{"num_hidden_layers": 9, "hidden_size": 64, "num_attention_heads": 2, "num_key_value_heads": 2, "head_dim": 32, "intermediate_size": 256, "vocab_size": 1356, "hidden_act": "squared_relu", "norm": "layernorm", "norm_place": "pre", "norm_eps": 1e-05, "positions": "learned", "qk_norm": false, "attn_scale": 0.177, "bias": "all", "tie_word_embeddings": true, "parallel_block": false, "init": "normal", "init_std_qkv": 0.0625, "init_std_o": 0.0148, "init_std_up": 0.0625, "init_std_down": 0.0148, "optimizer": "soap_variant", "learning_rate": 0.00653, "beta1": 0.95, "beta2": 0.95, "weight_decay": 0.063, "lr_head": 0.00946, "max_grad_norm": 0.5, "warmup_steps": 200, "schedule": "wsd", "decay_fraction": 0.917, "decay_shape": "linear", "final_lr_fraction": 0.0, "batch_tokens": 32768, "max_seq_len": 1024, "doc_mask": true, "train_tokens": 113800000, "max_steps": 3473, "dataset": "wikipedia_en"}
Each number is 500 + 40 x the weight over its row's rms, rounded and kept within 0 to 999. Layers, rows and columns count from 0. Numbers have three digits each. The size before them is the row's rms in percent of the matrix's.

# down: layer 5 MLP down (transposed), 256x64, rms 0.18, rows 13-192, columns 32-63
# up: layer 5 MLP up, 256x64, rms 0.202, rows 14-193, columns 32-63
down13 086:473509526552534495525533458575487525536429470543524501503495463552496477512445562560516489512471
up14 088:456459412444537522500472609494448488519502486493541536511519559518495474494549457493500516404499
down14 099:452446482516525518495522471467464569547515548508501571389432500553467515524518532469554574479520
up15 095:485526458472538540501455540516495475469557522562543451505460446571499483500492567469480463487563
down15 100:531534561519500516526467444523482520490451487489447534523404424469467489506499529497440494552507
up16 090:528580468487550462550450534449488512474539505532487546516474426572530523519561477521526542498474
down16 090:519490468509489484531375451481499496508471533513496438480570466505486496469553539381477568515522
up17 110:478467453464493519541540584508572456486512465511471527516499490544516412526533452493489546525504
down17 108:519510493471430575552510538479571567539434469540512527474509472530486537506548476496509566486536
up18 099:475471460491513513516579483495451497510489505515475549469520413480541524531458461521438578507528
down18 099:505463501419518538466595486504476570424440502445477581525493486531495488529466565457566549450494
up19 084:458492485536511481533564522532465396470554524514509412525543478552428547468518485503495516454514
down19 079:479476437481476534475542506522513527512512567545465509510538463530439480524484518550499601502494
up20 096:508487512567463501481509513504533485415556399538552518494498543540523483507492527516543481483604
down20 098:523505571482492488530540507530512511521565512504495478521502526490562486468494462454579515490537
up21 100:504455518404469431526506487474492504510597479562472449492517448515547541499486490501511467501549
down21 098:503538572535495537590458542511559431428540437513477478512516468512500445564466473481513500465530
up22 107:478550491548469407474512463504439547450488510553568464527521462457567556518532430495479492482516
down22 099:518423459448486523442531499463487562509496481531473564524521441488452505431498528503552493529486
up23 105:496504551461452490474448487421495439427533531502534477503523501425538492467485519459536537526558
down23 112:461468528466544510530565525473507479432602458495520466511466438479487580568437538471461502535487
up24 092:518413507487554466395502519487529509471514501509440522422506456560548500505516533484479484593494
down24 098:527511490498427455506510438503474463512481450541406482456508466535504582547561546522537476462524
up25 097:492461541427478474485500547441485479490559493545560448543568447491519537541515476463441446485544
down25 106:537441566486513511546535523486534462510546465506492462584589577486472513462527587446525505479489
up26 117:511527479520510512529391532470528427493498483462497515489451500503493480521530621471457505509534
down26 112:536431509484502495515500488538536512454487431559509525423467536559516445554472537495490515579502
up27 113:550492478498533500492517540432547503503495479482552500451558476487522530458462478499505463530415
down27 107:435533569513521475463493482452547473547466434551510503499488511489441498561462536499555434505514
up28 086:456479482485531522457458478466456584408492449518492508442511463522510479521535504565489519456484
down28 089:523599506473477500458530532493511491525567522570553476457554454443522487528523498471506579482471
up29 106:432499481516455513571460540527438490518498461449523574432508540505499528483420459515503518546483
down29 116:483494483526559527456465557454569577508509460604546524451452558492463523484451472506545504522469
up30 105:405470503532458505546547540484500520466474464533576544552486468434453477489497547541489480473508
down30 108:585469439470454560508526512489489465539436504443512515519465455574474509497540502484550542431512
up31 083:539506465485549467581532481426474459546484516517474498563439473446480457513549530518449521525584
down31 095:500476470553473550474461505453509459506519587446491498523513504476435401452527481459519572561516
up32 115:485471504436496482535523550472544478496553496559553479524489481510493596550450536427444483523533
down32 121:438439552381494499541518491429522478537471468520500509507471510509480497457495482515483490541424
up33 075:470527445502433412536546522529531562515420446538481494492501454512505474564478539484576459482467
down33 063:566496503500494467553480537454505524576598484491449497506507544478481515524412520421516520498515
up34 131:473521511503474449486541477471475516503466513576507502471503479561563566497543491481513425557496
down34 100:465462517480509550484469474496532538475422436545480477531472495618498479448554517514481482516478
up35 113:546520492478471475538451516507465476439467524427510483535509560535438559482509460472534490533532
down35 112:514506474519520485498520569469569529509465496468540523475516470514530518455443485451527535548533
up36 114:463484436497538499485489540538497527519520507446506439569518550457599469422569496422598466545532
down36 120:504498477504533556506517538494524500538537494486538499513526475538465524500489484529472423609518
up37 083:557531500557559485540540516545488486508486516419460528462469523590452479527536434494459542512563
down37 080:510473465449538522493567485518513469499514548370508489552477530464471523510495381513450495455514
up38 093:569500529555500524573506515560555512447555564497546582543522531463548567469553518476439492487508
down38 098:534496541524511514530514490457553476475530547553485433495542407399552481476569496471489523514555
up39 096:482516492405485539543506438496496490473470482558500524516558468509549473465451525497444487475570
down39 106:518478497511576551588495539492541533531494589513548536539466536491476530452452533524438485552546
up40 097:459461496487449551549528435522562555557564503554501502480511559535472535519541579427536493515594
down40 088:473475469504449474521495476447467504464441528520550548496436520507455554507467443499449538501476
up41 105:566442571512574497506551539489536526424497570497463464534480502505557473478476576484577442473513
down41 107:403514519552454511578515502560523519517509486415499554559485477490484490534447438533539519467488
up42 102:485438480474538479530507464532581476461569484472571487547497460471481509471523523501603490474501
down42 109:460517498503501468531448556542510520508548382493490433514494477521432494498564551508532512550547
up43 110:459444513583483565554505558462473470507472503486475544530507460499473490516516569516460490516490
down43 098:499505434569444493515467518499554518498542528474547507549457489557481454402490533460540535581441
up44 077:526528491477387539551428525515469540490488465514501551487571488450489482496488501527446437520536
down44 087:508517398482506498517441569490459438496525505475427539479515550596507494510457527499514518555475
up45 084:454448455488433437458561545552497527491462553544492492508432506519527423543590590519513470511457
down45 099:541481543461585462511509556499502631450490430512478496484466489526568523538520528555543539552478
up46 097:547474515485501502494449549387502469448403513508466520509463545480466518571469452496455520505525
down46 102:555509534579472516470493570457412451481486465482465497502481599476469506504484510471507481481488
up47 061:454539523534468469529453489499528479456470574521499476466440568471465449453578520449525451507428
down47 066:530516472515504468521459553501485514527556543485432540481610451510499518527483519419512492455530
up48 094:506473438563532522476517575477483540474484563472461543466498509515522482443554546477505466552466
down48 101:515514467529480517503504509466481560421554544536498520516450519417548477530597555598537483473554
up49 094:492565530480538522526508444543488516496531525521489549483491481395552458470558516426514549472561
down49 095:413498509595442501477546509533517499600510474543526569486506464463542538425445536509495469517529
up50 099:496439527449520521534509446487457501421485467514513554486461492499534465473447547444557487546557
down50 093:610528593508531553495537498516515484476499455419529501533526557555495523563466567485527566512500
up51 096:554502496556466483546538477572409478462528503504532483504538478486499482490447441524470526523498
down51 094:479475526443440471501506563537430531538485439555480521527524420468570483462577531435538515535556
up52 088:554499554584485474416571490562471524498465472494499502499494497473530492497514536388498450479500
down52 079:471541516475535425476475460509427469481538564540465421423504500495570457577479510445546520444531
up53 110:542504384481472567507440537461563499401454506525478470453539499503549499454451520479450496448550
down53 108:522532473523491538578396509523499517515403521503508496488484538532620466423492516528505463459463
up54 113:579472472501476449525523477406478426468560498464498468484540511532527458515468445548400513517511
down54 115:519505441504591545495456500483432485447499497441551489513565567475444516499485519508487497499453
up55 098:478537476497527513510564517518514461517495530496518570483536464501513481495447555524502460537518
down55 095:509575490455523513540458527523524514439462543437510516471589553502496548483439520548493542467493
up56 131:454497500427459560582511559520501479475441564498551578550474485483477467467439525447558478455545
down56 128:538508491466477584569550510462410494496452440526521505605464580504501492450504516444453460506483
up57 098:484508464495426524563488578463516495508583519493458524419545467605518478488599556568447513510501
down57 102:453535504488517514538531491553481493494523468488484443461459526592599493518595603513455536542521
up58 080:493487498469429548531485572481484585490501462551511492523456454554566470530526530503443478432474
down58 080:570451467520530520502471523481495515524501525468473537498498434487501497485527565464494555510458
up59 066:478489531466502535521538418578446536400483495544483542479562434532527579498534500501463532491486
down59 079:497494477516516557516538554457517545498558499421491516467583494529473494516429503489547554541578
up60 102:502487576505499526535553485459500476542484556517494575485494469533561509490478451445429490581507
down60 103:563531518523399487545545507476439447475508460494572482513557511455487569401530530483499473535531
up61 099:497509488469538470503520504412499489424430531538474526488540509499513530628523477474515476538565
down61 096:525468445523519587529526597540501458522502487454499523563557582480470491526474537478541476532516
up62 092:484487544514542517467474505479605519497504464571491482549521530461532511552542531413529489502602
down62 088:486466496533493492543501508489499462572516523558554489451435511524525514545549515501476516462500
up63 106:470465454490522426462468557549482519430504486403495547564492507484558473465522510510502573546456
down63 117:516490428544516592496465479524504502504568440494506483582513547523444554515517518492513471541429
up64 108:464422444527465517485461484524487505474508535475491504463510525532446541443521483432524516555469
down64 111:467514519523473500516425485431490526503498513494606492560461432533487484493551549484480436494552
up65 103:463478560540526546599465524571482517487494481474520499531461496469490489457558602430489493550529
down65 106:579493525501499416538492503393495511486450463559509479475542507553540504515451481578505499506566
up66 073:494514473498501473517451468489431578506466499539539595504456566538547509576438559497522523548515
down66 084:562527451539530496488437568524527453467534491483561528570550511489472482468508469492563551604521
up67 116:535452516565479550613440452436568500451459488491487521498580492444508498484456524519436552474530
down67 127:482465609522522563530497585529511461574479499562553479478453442505536538497549540477502548509494
up68 111:513450543506511522474504434504486455451511469479485490472528540468493450550531530502464511440442
down68 113:445492529594600485491454459503439437533517490481444561441476506490475551535499485512508458533472
up69 108:544542505499455533529545472473470470475531483531531496587521548529493533524535534479519521453573
down69 113:544495454542448551501529466599431495464551500567513483515534526473436565462524530532488541482476
up70 096:474431477560497496517456515485545575380470525564565472441468515500522521570529555544567496530498
down70 089:536447545531463471447458567558408473509547522524512538432496480512543530486412516521579481510522
up71 084:420533507500498510447530521507406530486522523572538521439453454516464493519586477547459517558474
down71 083:515514515497523456557543568473428512472519475521513508465519464528482527486504597552506516574492
up72 081:523584509505511552448504491465525506543545513525579560567526471467512605548557498547427430453563
down72 083:556532486480551503491485602495522479511592555441493540524531512480476527515475463519473528403526
up73 104:445533520484533478514530508543467513488461488528510512554519463490546521435474579510473399460528
down73 100:497539504473529514506564507481503543482470557452429517504542468523504560487487463383496491509487
up74 097:477482485456498498464449540468577544459478462547490598557603491423557468454507543547504419445516
down74 099:486474495478519518402434522418577515495437436535466555522470527443534448457484459487507486546464
up75 110:495489512422448510564508483443498486446464453466526485522562476436489570492518567489460536514478
down75 115:464478475502463522512456489466467461487537426423450508512519469474500441467526615506468565549472
up76 095:502468454520493561540466503492475399496439554522465539548507491437517422472457480490448492493544
down76 099:541471486524497547490490506491449498485482542526472501512497532500526549444489545595477557552504
up77 091:536484452577430529458540438535508438495517441448508484509551475479503437528530485562494541540496
down77 076:498527475518469503529502488494550562502516506482488541463568529572516568470472541478533500504573
up78 116:503508507534527414517474486510526482475494478489535453470535471487551520477473551442528384539549
down78 082:521537532429540499552456518543524497505503488542468512432563510561506548512455539479511475530521
up79 086:462494559551472576472531523524464565432573526433520515482464509492513485471510559450466550451473
down79 078:501448504495519580481470539554502506543482540468510500461519512472435457437501483424546506463503
up80 075:434518456501524494507542526500573516483437425520462399493503438518491412494453558465516473525496
down80 065:552531483486503516533510518515542501500548579470470521501551490542544470599501527469546554478514
up81 101:533523552544508547470535496484482471457453489476509457534513549443576484531561473476450534446535
down81 089:519484525525539483514489509477403488449521482442460518495492441444487464545520503511515503473421
up82 120:472452499484475469550459511496492496407550438473520497530482484529538485519562495486551420438516
down82 134:418434452530506506468455413533486490586436437500503488529432488464446479476544510467526513526564
up83 112:559433489537502463451504489546526476470473566448582456488560476472469505498537516515519515452528
down83 121:507424497544536513520511518467538462548481520464521527436559484498455540533485522555424523532424
up84 107:508543474556367474490499518501478528497524441547515508515550489489457518418508479463498518496572
down84 109:412550478534483513509511448417492506500507505472376514562504424505430493515482492425541564589487
up85 080:465559492411521490641465480491466458454516568521516481509540506523510502438546477469536489515500
down85 077:502543408540479526540429520528513535464541513487532510554604524478439487520506489565489518551512
up86 101:483476468539453527512549516573511501484457480512566535437432542504485535488561514478541511483514
down86 107:507549577493521499485525567528498487513419461498506450496453479479460469515564483544525488507527
up87 108:439478478495467460511485558483492545491553502472448519586530526442536552454472488496392502495564
down87 108:537489475484473500520478476535493560478468447507415492518462511539455503488403515558437558514548
up88 087:497487471524487505550459502491536571486461572493493514489550568538475454487502460473529497548593
down88 080:489534431459511439520521527520445504451445479459452454549506498567448495576519490558490501549492
up89 094:513431509472452523520470518563490531452504513548551526474502505466499586425467535473541452505535
down89 084:481548499481470448542534531524454544513542508415429581434492480515482555525478529455499449508552
up90 081:517424597523437482526448527500466506510508478492454448448453505549548513446509478451488511493509
down90 068:485536495505499490525557513518469488431517594445493416474535513533501426474571521406492567455566
up91 076:490439532464512531493486507474542555527462453548559506496500433503513492502533473522463456497529
down91 078:513403501449519481515519498512513595530549532501512447428516460434476480513501435550484508434527
up92 073:453477581449435499477547526561458569495464461495453456504487452517515453462485453510519486499567
down92 068:535556504528513476549490626474499527546562543528487512466588460482541509523459544465594500532497
up93 097:504494467470469544491629480496473487463498501511486520509504399514547470600520464596449481484488
down93 098:519478512472489514557517426478444475524570531542455476429461493581493412487478503530474462502487
up94 093:500486442516572517503525555513460549417456458562521505464589445515543465554531531454479455521549
down94 101:501543484503459535511481514467463445483473481476446467523543504449429553560566510558417474450509
up95 065:506504500492519462483525520512483487536386466503516539517595520542476528509536434486457520530471
down95 078:592548474510515465520531587508449520572530567489537554471609477477541548556488506455528537510539
up96 110:456458421472443586513519553473443535532523576530490513482449505540554530510458494450524557541541
down96 111:563517514518496540507588397440501469448554570556550522535493494486530440519513452436568546479480
up97 117:451462492467477530486488459501449470485545455468543525562557495437486528500498442549484442515490
down97 133:451488442454455519474525478501516506447555476500445485500508479484472538541546534549525555556477
up98 115:474507483527406448510545507532486496445526503437494505490542439464561549481495441495447555513515
down98 123:433463471469460441482515471528491459544588488504528473523545510541508449541455592510481510502565
up99 114:497563453558575503561500503520545582398446513497493443507463517510541573501486421433481508459523
down99 118:521547494506495456519456562495496561466542432455506493500529542494481481484489532451508481529481
up100 098:512538452607514555547444522482440505474529489499488525500561477438540537499500479460478500546590
down100 102:503496475548515523565437449509473505442494489520395489482569441477547562525494521565494511536535
up101 069:538522482491460505470509525485569440562547465526457570561480472574515593545576500510435476506518
down101 082:583488524483440490512505522487399537506492512471552505466456479462585487525465468482477574488533
up102 113:487530474584516444517479593516457478523533491476556520540516518525545511477468489544426422498490
down102 114:453499467515477489498541539523546593522474551511496532524450482495449583512462505521556539490440
up103 069:457445461500508480487550476483446449572442555499440510457523554559452546483507492409517523489542
down103 074:523478442517503507477529542414477427524535539485483505549570462472416479480556482492463504583455
up104 111:541460491556554500458528491516558509425513493527520478465475475573511456564514477410458457583539
down104 131:503517545530548511471559500479516529523518512474478542543557562563547442505447513500440527597530
up105 079:480515425453428438505434569407410587469500488513513493541504451510545536498499476499499488476530
down105 075:510519518489530512496399496460479564493527535479481511466497477522487479483491441527594544520518
up106 097:466518459487509560452451473537415528518513416563472513463532489524502482462565543490478529529515
down106 095:565504494476541546520500499485479496488514537486528514495505531515541503404511520492494530550541
up107 087:497435457444479619565456518485571512450494497520441460475472503465483500483479513475490455504508
down107 085:500501457490502555516563459548493491503513491496420436533517502512442597481530547527606528471510
up108 082:479484498492500521530497477534450507492505463504502533485469480557549535502496548540473465468519
down108 090:539542522538495525529453531437563500504445477508436550476504467560560497513485545586567525481531
up109 112:439473473506463516562438482455525498450499549504556496442504525531548522500390432473433439546590
down109 111:523536541419546519499472441504521517480438515508480501496492491525472596538423502428492483516569
up110 106:504517473509453545548455544503537458456565494482499499493535496459460417466470444483532447458537
down110 102:482538462518572488527451510561515572516503516470512596543460514542520508501471456497497536568503
up111 116:463445454510513484500436488556493491458456542561486520462532485500526550521495473465383500523501
down111 121:504475505512467555480563442533508454497491446522503570465508424509508460552522540517582491483504
up112 099:468470554541478501498527530524450524542485418505525458566507543569484546432531523427479449518556
down112 086:435470498524472519523542504513444486522427495523476486530445387573522555492523522541418502522507
up113 105:415467486459493528566484603515540438487545480539518502468482518462542540506520494474484478417495
down113 113:431526501521505525496482564469553425572509446472522497495503443510438504425531489520463514450483
up114 105:458443513513480541496521482469483536434495394542542501479512481470545571493657457517480504530492
down114 096:455481449528455530480527472435520481513430511455476440531443481633524505411513576556559528461464
up115 087:481516529475456493479453491533578482463541556479550565470508430511537609533566465530498493465522
down115 096:574515478479525576489515551502485534566523442420531489532514562518503533464452502462527607522454
up116 099:547405540551473478504445421477526518412526460555506562499511585487560523474503545457470564500537
down116 105:494465532547520562473492504513490542449542473565527535496521583440532482426512500406505567559478
up117 081:450456510478499508522523410477469550495509450441560532421489511529563502508514469492488497473519
down117 066:439536499479453508530485554511395500543527558449475507507560508468540502508509498462476510451532
up118 112:449517443503532539495527490508460488491494550518484464543541501417484541530507540445428484522601
down118 105:533560508468530502484495491564495578448454496508480509516501520473448489452449515481486525506534
up119 087:446505488475463500445516487440528546448544528537561460468554486530472438439550542460493486527579
down119 092:518464467529438478552460509476511555573543481544480461480583450484544504404501575497528520561517
up120 083:509539447479492526496500511505462442480411507506471534458509614523514464440505538494510481465581
down120 089:522472436504498533506490512443590570489468481519481522465534475574557425514466581563477564534521
up121 116:500462504517499504528478566509540471458523569549517555528531516526555396455550544479510485462513
down121 122:478474412470534513486578572474476484498421521556557481555489463460498476450459497560474443464442
up122 114:460407455446519491550518515435564530462540531532553568501520554483534446440459543464490558572471
down122 115:492436527527528509512461506425493374479563504494503555493515488555489482492459594446507534502451
up123 102:470491521518516442403503460447438527453479501564538520491533540546551500531542526431486496537535
down123 099:508503555517525540455496467455583512492510456492496520430521462593489464472509528508529538527495
up124 105:421542505535476565514530549492470538518504536493472447487562507479544476575521514530471521493527
down124 101:518514584529450555517517487529519557608534497509464535508495497474457447517477550491453512533470
up125 123:463523429470404510538551519532518518463509447504455499489558562517477547472537477474535556488585
down125 129:585457526454508442471511569529526539434413483495521460505540479547492496534499527444429483528484
up126 096:422443505539578506501561462484498474461554529535439508521518522547527502536503610454395459451526
down126 086:522475501519504559478524542530548512496536538557503522432477570491469502455464506466507528480524
up127 071:425451593537404492484492461519470520473496501462516526477487514516460458498543448511469492446487
down127 067:545540499476501479531469554500526546529582570449499562515554498475433487495485493454539536518528
up128 099:600534439528518579525523534529489450488434482514554503553535447500601511541457475485479478466498
down128 105:542503412539485464552527509501444525476506530453552572493496479473399509549468546449497454445493
up129 078:435475551535491506450515495518511447456426473504449482445539494590526489502488495483481448428476
down129 063:558531476541473522515559570489516445536571526453470519471567478472524453498509515474552581457487
up130 093:550477485499562499559513475546511508559524470523522545470472487486572527420488515434499503526501
down130 091:493498514471552497457505483489497484473515550501438557538473500477483488540490478538479475567530
up131 109:484502518505457423581443451430519537420497483524486507546530576493498513479477370518516468490554
down131 106:493543484499538493514484443414570487479399513588432455554505528472450543536517466528516522531519
up132 091:451507506544501476463434513527488543503530472479484466530559552502525536460545541475473451466520
down132 094:479549483484490457537488517483520539533484496552441480525577549471514564544494450548497554515552
up133 087:563385515554519432494574483471574524466515516535471488562474473473493492476471526442489485465466
down133 089:529527478492584476504517483539548451403512451532439476463466445521557476494514473487488487532531
up134 103:524449466510538440495464461550543500498456526496507555490502466517490486501449465543500441553533
down134 106:483462527518491503464537533518560534483503556519547560476536496530502465434594534490493572462489
up135 097:506546512445445414564442498494466543469464513527522519537494470456474507502573599482483527451521
down135 097:519520454447524448541488569563555539548446492438482530460487541479510497550443496476557444537526
up136 099:506444499486509517517491444489455553501461524469521449489505549494544551579470508554507422507496
down136 081:502513509573479520445453491485479525584437432465511507464464456573464525517500470531596555510529
up137 094:379497523515497478453571492462486485492562531473463511479533502570491438427501568452495406538505
down137 086:598500547513500474470568512425475526452500535457494539493580522560542519534514576494494523551488
up138 097:525492449504502482543556464519469513453515421556520576522456508413533529524525492432543508472526
down138 106:554513530519531549515508519458598517481467546477533474503463476517489484441515554516471541482537
up139 099:548549461568480476493483554494505482470469483509463527491465482514507487474509481478468528454544
down139 097:521515474503533453533433476399483454494538479460433499461576440496505569543422439554460499491503
up140 103:444459482466483458496395491456539510513498609538472550488547484488493434499534425537437505440524
down140 108:517465472570528539563444504458492528533486524488503511471437464515450508484440506530446441495536
up141 107:487530453456468568507491475442536522557478554447492525482510465471493499525516467487502475441551
down141 102:496525518479495537582477550472540457439531530507487500499549512494480479578501493534465516561517
up142 068:449436499486492434554517490478481477526449526544472426508482499531470486490499528432584527502505
down142 074:559498411535479472562551550518418500546513600445512532506531468444473462533468519461534506514472
up143 097:480510532547500489456497467514438471509519495487454608522464510568518520508466501485468438512482
down143 103:457466518548537543475400540459373495489559483490457565514459556570453510559558490495473512537510
up144 106:423432421463524490590476536520530525530570468503540519454506495557531564519462582479553427528512
down144 099:530459567501523508515444535463513514488517553537525521539500580552487506485465484525525528533499
up145 089:497499528501526509495562510502416506498524477525483580506486459492578445470463511439527449521510
down145 087:569552532474515476473544498560471467524496549491404508449580475479453416538494487541493485488515
up146 095:468517585456542472514528511475511489431505545477559446526520493496471503513471504508413412540499
down146 088:507533504564493546472456440516522490549468448543519524487465488537451470561460581586507558543465
up147 081:451532431437563576480457535495461462430485518516504460533489446490576506520486509499472550448499
down147 085:478545507512541467502497486484469481464563558455544444488530469501491502548480542517492576533545
up148 093:455551499513495400534507430513498514468458492524520453540561496518572473508542484518481476537527
down148 076:484463477546498538520556487556464526467505504547486482452457471457487482538485447474475516452544
up149 097:512484487420506558523445519476478482577511450567546571516471475461531469446395526498539499447512
down149 103:522526558481541485462504436475492473497467499570505514536444505426484557610441510543549522516474
up150 090:414492514488504539508555514524578510370442616470524478451522488499484530510514530503528478480485
down150 094:451457571524504503504511513447462444437584520488467556490565577500490491504453523525524510471456
up151 112:468548556492525464489520575436484554461485408501545470507500523457471566541555433476462450531495
down151 111:515517565433525550483495496482431530478463477515479519554440518457477531537546492533424538530438
up152 097:458555523544443501556415503524489527521500486490516517468561505450527491555613529463565516557587
down152 096:448582518562475484504469507487421600491487522523435482492463427416506456506511448571526545520541
up153 114:460524532478506509494460552518505532515498532542475437527512416528605497547462474523449538558487
down153 110:465507573531466502473450402581480461506473496526507519562479513560483438510433457492565561524527
up154 105:522521517479540457464511481485472486515488547498500596569571508461567498512495452513486498482439
down154 114:462494549491532556455484523530530492488521457484424535493444545551478485508473506529443527516464
up155 084:482496509464521549538556452541466510461493583512554466516460526399464449490461503554518452497481
down155 092:476470486465525482539442455534523509547427456569491511517468514486491544521470601646490427494488
up156 109:515456491601442439524425477522515469462465487441449507528585535527552495465513418546498493494510
down156 092:440506489479542582474553436559522541488503513523500572517435537491513542462501452507540520536487
up157 094:530501428541418510525495531444589488480587532482538481472539509521486461518500534548450499451524
down157 094:479562538559544507505509551517543541516470447488476459440502490434449486461509490545503495575507
up158 097:515519509492543433524544499511514469449462502481522446463522507488441544544569480510397499502470
down158 088:506426535538449512496462455513471537475411524520478552444457501460446481444451504538453553439477
up159 111:456492496494438512471453474515504462515507492503531509505506504502574536533508526515499527585555
down159 109:512464572477431562505471574474506504525432472509504514492440489558436494471500575571580514539462
up160 089:518530527532475514554460534439473496543460547560518508557507456531503561455424493500440522500551
down160 084:467464506483528457465542519562544514489462538503438512521468494508477456503476548497508458469552
up161 094:479554523511484441472566542518483487436513497406469473557517512571475453449579481472522481492500
down161 090:566517574480544514503564457437510545493433448461524526515516485557494538530454473522510501578433
up162 080:453520536535465489526483483457465491364529458536522421539463475549519524560454458494501522501499
down162 087:564491507506502536532522583437492486549507569539510502482587514566520492518512545525502580524499
up163 087:510458523552483530541545479469518490463523502539499477442454485495470463449560484506527482569550
down163 087:514643517556433491617511495486482446481538502472487484499517470517491573460591492500489493539545
up164 088:511518500559509446465479513444536481462475530495489469517493524504457478496498540450487541429521
down164 085:491557530526528519475579566542519524550521536486540515518462540466588472555465573461555552465500
up165 116:517578475507481514518539525512563497424445560477484523470530485463510413478522446481408534460563
down165 113:518519503481581462411443553469550503462459540513542493485507519518567481550442505532479585533516
up166 099:486517469515495547573444590502451473475577420415488579499450490420538481535520558543475465522524
down166 106:492543482435471527515538525504498510493550496529522506543429545526516481453509507565530498549526
up167 109:483560457503518495514505526417546458501554536442424520480519495490571596498500504506420516427525
down167 112:466531521533466564445481583476515497534466499514464489490513486549554505423553534520464466459431
up168 110:467504480449517477502474569547526498446488490481568492488497469460489493543542505447467507580459
down168 101:471485532447528529462435451561503505505502502473510524502503518509490505587435532508487493510519
up169 105:460515538504445510503449478490484496526538559558508541487505447491528498461490514459479522509518
down169 112:502473530526549487543500477477531498540548515443557517477578504515512448485509515477441361491537
up170 092:429465504489481516419474587539441549445533562498492469489458484557474580513531451523501417494482
down170 104:487500487450621526497500422515519526535508467566428524493531494459469522512533531528494452563541
up171 118:447561543504403510487506567498455464433442439476536529546571456534554419485539463499503464438510
down171 110:479484484523495492494455471469471508527530542552547527504388457542495457436576522496528499451501
up172 123:437562518504458564489423547529441456478455460516503504504624462445584447448481486437482489559487
down172 124:486525549492489412524466544530523472522470481440539524465497418430499509502521568583505523488418
up173 100:472565528520481530497512509467462521509496414507517548489508473426529583552445517490467477523566
down173 104:552444486600455541521541484444481544512525492522494508511497563487535481485509559477524512489567
up174 100:553528529529545451485541505539529513443518548446512513492536494525508525433521449462501482491462
down174 113:508478481499425561437565499507598497484527477521506515549516461505449421457576508485508500513401
up175 077:522588556404470542503574452478424500571487416544449482535460478494521496475488515472469533503488
down175 074:517521477445465530498493480443490483535573556471493504500590487509526477499412524382473514474524
up176 128:495522564493528587488476466476451546463518460481493573544523527398536502493538412494516448529456
down176 112:475586552441579494521517414457467439493478513475506512491455487578536508481540512431576566512513
up177 081:421534513530494470503510492486556546436490524541454439478460495500536442506476494497566432547514
down177 065:554505406519480478519505532535480469491594565495540498514503491458486510518417502535577560469517
up178 086:480537536502478467490549537464528506503514545513493527454516518507536532507485445409464499539506
down178 089:540514540511529498500557552477437463514568477404478502544518540506399479488445544463453477512476
up179 119:456555435534544543443468517547530575513502464468497477518507518534560521542502535456428485507493
down179 108:521496550561525529449479559555441531501493502491497542535449468472527487471498470453531538544456
up180 107:446443472557476465525500541549476491471594451458499457586560503496545460505490548555525475441508
down180 106:532437505523439491523491502551517454477503462519476549518520468545529417507522573532543496451485
up181 106:539525414479458521469495524454481519491489460449450489512556511537528524536493562555506545518441
down181 110:501461497516389506461548574462492491447492537483482526489473580528520487517593555504505534497488
up182 118:477519595551502516547548576529473564515479569541488464555483461487545493459499493511401546539504
down182 125:460505501499559542506539506535440527487510452539513498498511560482499489468491594492511395611545
up183 101:543501500529521476554501486466510510467482413485539553492489454437520478535477493450455541469600
down183 094:475573504525529579468511503503552520489524450514497496530459544497511464484535515423517505573480
up184 068:461566512551485475500498536448570503516576499517478451487527555488519431510526545496534524471451
down184 064:522505405540516545488474496457463447472607520508508494483515506475538491590464466402502568475546
up185 139:493523488448566502506518579519544538487482496519471476546491493480523493478541529536471515475553
down185 121:462488536596524459507508557498532534440447511478482567577487492530533557446515527469489497505496
up186 115:524547522447467501461491493459524486536562487427500546514586448536536438517495451446495464494536
down186 120:511430522504523570536562484433495546537549450509568549467574408525512513505564513490569482559478
up187 107:488455482497485455516561425517535442467530493513480628448548534518553433566486500533482520487464
down187 100:470501563510436536507496547487571508495473484443448561553452499507438453543548507480537513443501
up188 107:502505508532449489586514483476515402395488513525493558519535500451470462511485518478450516508585
down188 111:480396548509522495453422552458506541481498552564489530504547491472477481517460440599457494445486
up189 077:530484571512486484543467521506598449477479498421489479478510468505504488507475435482517390433491
down189 070:577436507460501533475456463449447493502538540419542528495550478442526502561480445435508553490528
up190 082:453489466574542462465506544506496517486452544462503461444499510588477511595523472530466515506514
down190 081:521498532481469541510605501515470519535495551481527517466561546508537538651477513475492502532474
up191 117:473513432449563489509528522526507593496505488462529636491483435455559512459466496504550457488468
down191 131:502541532476525523522523530524498534468556486499544460424540470422505431548431507488477480613530
up192 113:430511526473533444535534520460485500495544500499489541495547531589513449551517499519494468513472
down192 122:453489538592571461519486411525515507530466539433532574464457489463491554539470517488426548521466
up193 094:494468532445437519476523500448466544452472453560442481466523556481523509507535526464511446466545